{
  "intermediate_size": 256,
  "vocab_size": 1024,
  "norm": "rmsnorm",
  "learning_rate": 0.00262,
  "final_lr_fraction": 0.0,
  "doc_mask": true
}
Each number is 128 + 32 x the weight over its row's rms, rounded and kept within 0 to 255. Layers, rows and columns count from 0. The size above them is the row's rms in percent of the matrix's.

# layer 2 MLP up, 256x128, rms 0.0784, rows 247-255, columns 0-63
size [ 89 112 107 111 114  99 102  95 103]
[[170 184 110  67 139 128  89 142 148  97  88 114 111 111 200  93  71 134 173 136 174 102  70 128 159 111  75  58 156 146 162 123  90 121 122 122  93 121  71 113  99 115 145 167 201 134 147 142 123 127 155 117 132 131 103 121 158 119  86 119 139  56 136 175]
 [ 93 111 150 141 118 121 168 124  83  83 122 115 117 161  70  69 167 101 116 100 135 116 138 100 109 178 105 160 152 105  99 175 152 154 129 156  87 128 164 129 109 156 134 153 144 169 157 117 135  75 144 141 161 134  69 168 182 163  81 137 129 106  69 111]
 [110 160 154 122 130 121 130 168 105  84 134 150  79  82 117  87 119 143 139 148 196 171  66 184  98 164 122 144  85 174 131 116 114 130 175 184 149 133 135 120 161 119 156 121 150 109 136 104 121 105 131 104 161 162 115 162 102 117 123 157  88 128 116 152]
 [181 156 172 113 118 140 140 145 131 124 130 127 129 118 174 144 109 122 167  94  82 117 147 130 113  85 101 120 183 116  99 148  98 157 102 131  70 146 125 134 153 209 135 144  90 171 101 172 128  91 147 108 116 116 126  56 165  97 159 146 110 134  50  64]
 [176  83 148  98  83  87 144  85 152 119 189 108 133 136 175  98 173 141 115 115  64  96 139  99 143 113 153 120 144 110 116 111  74 134 112 109 104 136 120 114 112 140 115 138  98  88 164 130 141 159 178 113 164 179 122 109 162 121 177 100 105 102  88 132]
 [128 113 112 130 143 165 170 106 108 125  77 173 142 102 138 155 161 147 146 173 168  99 153 201 120  99  79 135 156 174 106  74 192 189 128  98 110 198 142  98 114  45 119  57 155 111 136  82 132 120 114 112  66 156 109 160 162 166  80  93  76 129 136 159]
 [105  88 132 149  91  93 121 100  85 107 128 138 115  94 153 157 171 141 153  90  89 160 106 152 113 161  49  93 107 143 208 185 122 108  66 143 113 128 124 104 139 142 146  75  93  81 154 135 149 141 112 175  95 170 110 111  62  71 126 121 121 113 156 117]
 [ 87 158 149 111 141 128 149 165 159 164 210 134  88 114  45 203 121 137 189  90 165  83 139 146 103  80 109 153 127 136 118 140 148 107 154 150  70 113 141 124 128 147 129  88 124 149 132 127 129 151  90 152 162 111 121  73  69 130  86  76  78 142 118 106]
 [156 131 164 122 130 150 137 117 120 100 138 126  40  68 155 127 132 114 135 102 130  89  39 177 133 139  79 145 116  89 160 131 120 169 187 119  83 120 164 120 136 150 169 192  90 129 139 165 123 143  94 111 158 116 164 124 145 156 147 160 176 136 135 154]]
# layer 2 MLP down (transposed), 256x128, rms 0.104, rows 247-255, columns 0-63
size [ 96 104 104 102 110  96  95  97  96]
[[146 119 180 147 141 152 146  92 169 174  91 127 153 126 103 198 105 121 176 122 106 125  78 168 131 166 162 116 136 149 162 187 159 111  86  87 171  88 200 120 173  94 100 161 174 128 139 144 116  73 116  77 132  92 138  92 149 122 146 195  82 107 114  71]
 [138  99 139 128  61 125 143 113  76 102 136 137 176  84  85 125 184 171 125 130  85 165  63 120 155 109 137 132 153 125 131 107 105  78 115 125 150 113 194 191 136 143 100 100  63 111 160  99 126 115 140 120 141 138 140 128  98  68  67 157 136 129 139 163]
 [179 169 156 102 101 163 104 105 129 119 155  80  96  86 156  86 112 156 169  73 123 104 113 102 161 161 125 188 129 189 182 181 124  67 111 130 121 125 130 159 117 152 108  92 134 117 117 116 124  79 118 122 123 131 134 129 143 175 139 120  72 169 172 136]
 [161  70 130  98 161 100 135 199 181 121 200 122 162 140  90  97 154 103 109 143 111 133  80 110 145 135 170 109 107 159  60 110  62 108 130 149 140  66 143  76 103 141 142 135 184 107 161 129  94  78 119 160 136 176 135 165 124 133 122 107 132 103 116 156]
 [107 120 101 121 104 108  85 113 111 107 169 110  88 121 193 127 112 189  71 125 144 161 102 138 149 137 168  98 210 101 151 167 123 148 146 164 135 114 107 119 107  97 151 100 102 113 132 157 145 145 139 160 142 157 134 112 122 141 190 162 162 178 169 130]
 [121 123  93 140 114  88 108 118  58 119 133 169 106  77 115 155  58 100  91  97 191 151 172 149 172 147 159 114  82 135 126 115 127 120  96 120 141  98 114  87 140 128 175 149 154 128 127  87 172  91 117 113  98 132 117  96 163  82 176 120 156 164 154 118]
 [163 133 161 110 115 126 130 139 191 143 145 103 137 117 140 145 145 117 195  50  96 165 133 151  63 147 110 133 113 142 157 116  72 137 121 124 121 132 124 164 124 145 162 189 187 123 184  97 127 154 151 128 152 159 151 106  64  82 147 108 164 129  98 117]
 [146 104  89 127 101  74 113  98  65  86 122 104 139 118 159 140 129 165  91 141 183 101 104 140 159 152 140 130  78 104 122 106 125 169  81 110 132 118 114 130 135  95  79 111 124  98 200 152 160 159 197 157 110 147 129 123 122 106 110 128 165 117  92 160]
 [143 181 117 110 103 177 140 109 195 122 160 123 142 124 127 137  58 175 109 161 114 133 123 150 130 102 131 161  96 118 104 150 136 189 118 184 113 146 143  75  96 146 132 129  94 117 128  97 119 126 157  99  69  84 128 158 166 168 120 102 113  93 140 165]]
# layer 2 MLP gate, 256x128, rms 0.0808, rows 248-255, columns 0-63
size [104 105 110  98  97 105  94  95]
[[154 111 167 105 122 139 147  70  27 167  65 172 194 151 103 123 155 130 116 153 202 177 132 112 112 120  98  91 147 112 115 137  89  85 186  95 102  89 155 164 165 140  82 115 130 202  87 113 157 105  81 163 131  71 125 116 101 113 118 161 156 113 110 171]
 [ 51 129 150 116 155 109  92 147 123 131 123 120 119 158 110 186 169 138  68 195 118 204 129 145 140  79 126 108 201 126 147 107 141 214 108  86  84 142 121 166  58 148 123 162  96 132 104 201 153  73 118 139 165  97 160 129 154  94 129 129 117  77 138 138]
 [ 88  81 175 126 108 157 129 162 152 100 138  85 155 106 122 139 129 100 118 126 146 116 145 190 158 113  49 108 137  91 121 136 143 136  73 167 121 102 108 132 159 160 131 127 140 179 108 149 128  90 160 128  60 126 103 104 120 149 142 100 189 121  76 101]
 [ 98 130 156 120 101  92 102 111 156 101 150 102  89  79 145 135 128 102 136 101 118  84  99 155 142 177 105 161 157 132  53 145 117 125 112 125  81 137 111  96 154 145 156 129 103 135 190 125 184  74 147 128 144 133  87 116 140 160 159  87  91 190 147  71]
 [139 185 120 148 114 174 110 102 105 145 121 203 134 153 165 119 120 157 118 179 140  83  68 110 112 138 161  96  93 139 136 153 111 143 133 131  82 151 146 103  72 130 140 133 131 147  91 101 170 157 110 161 160 132 125 128 127 203 126 169 105 123 138 139]
 [148 114 164 164 137 103 116 130 156 115  92 168 108 147 125 103 131 181 153 127 118 134 166 104 148  99  74 128 129 140 141 111  95 130  90  59 182 163 163 146 114 146  83 150 127 100  63 114 138 158 116 134 148 116 120 168 122  87 173 120 188 127 147  88]
 [106  51 126 105 131 113 111 175 167 153 141 125 136  93 132 115 175 152 135 110  97 134 136 129 132 136 151 126 169  90 118 129 157 152 135  72 119 117 135 163 141 102 144  50 113 180  94 158 127 145 163  90  70  96 145 103   9 144  94 179 156 160 144  87]
 [134 157 162 161 127 140 136 120 119 105  74 160  75  66 140 126  83 191  38 139 162 125 175 107 130 136 111  40 151 111 183 134 107  92  97 128 129 120 133 150 143 103  99  98  81 147 104  98 109 169 126  69 108 125 139 128  94 145  74 100  92 166 151 132]]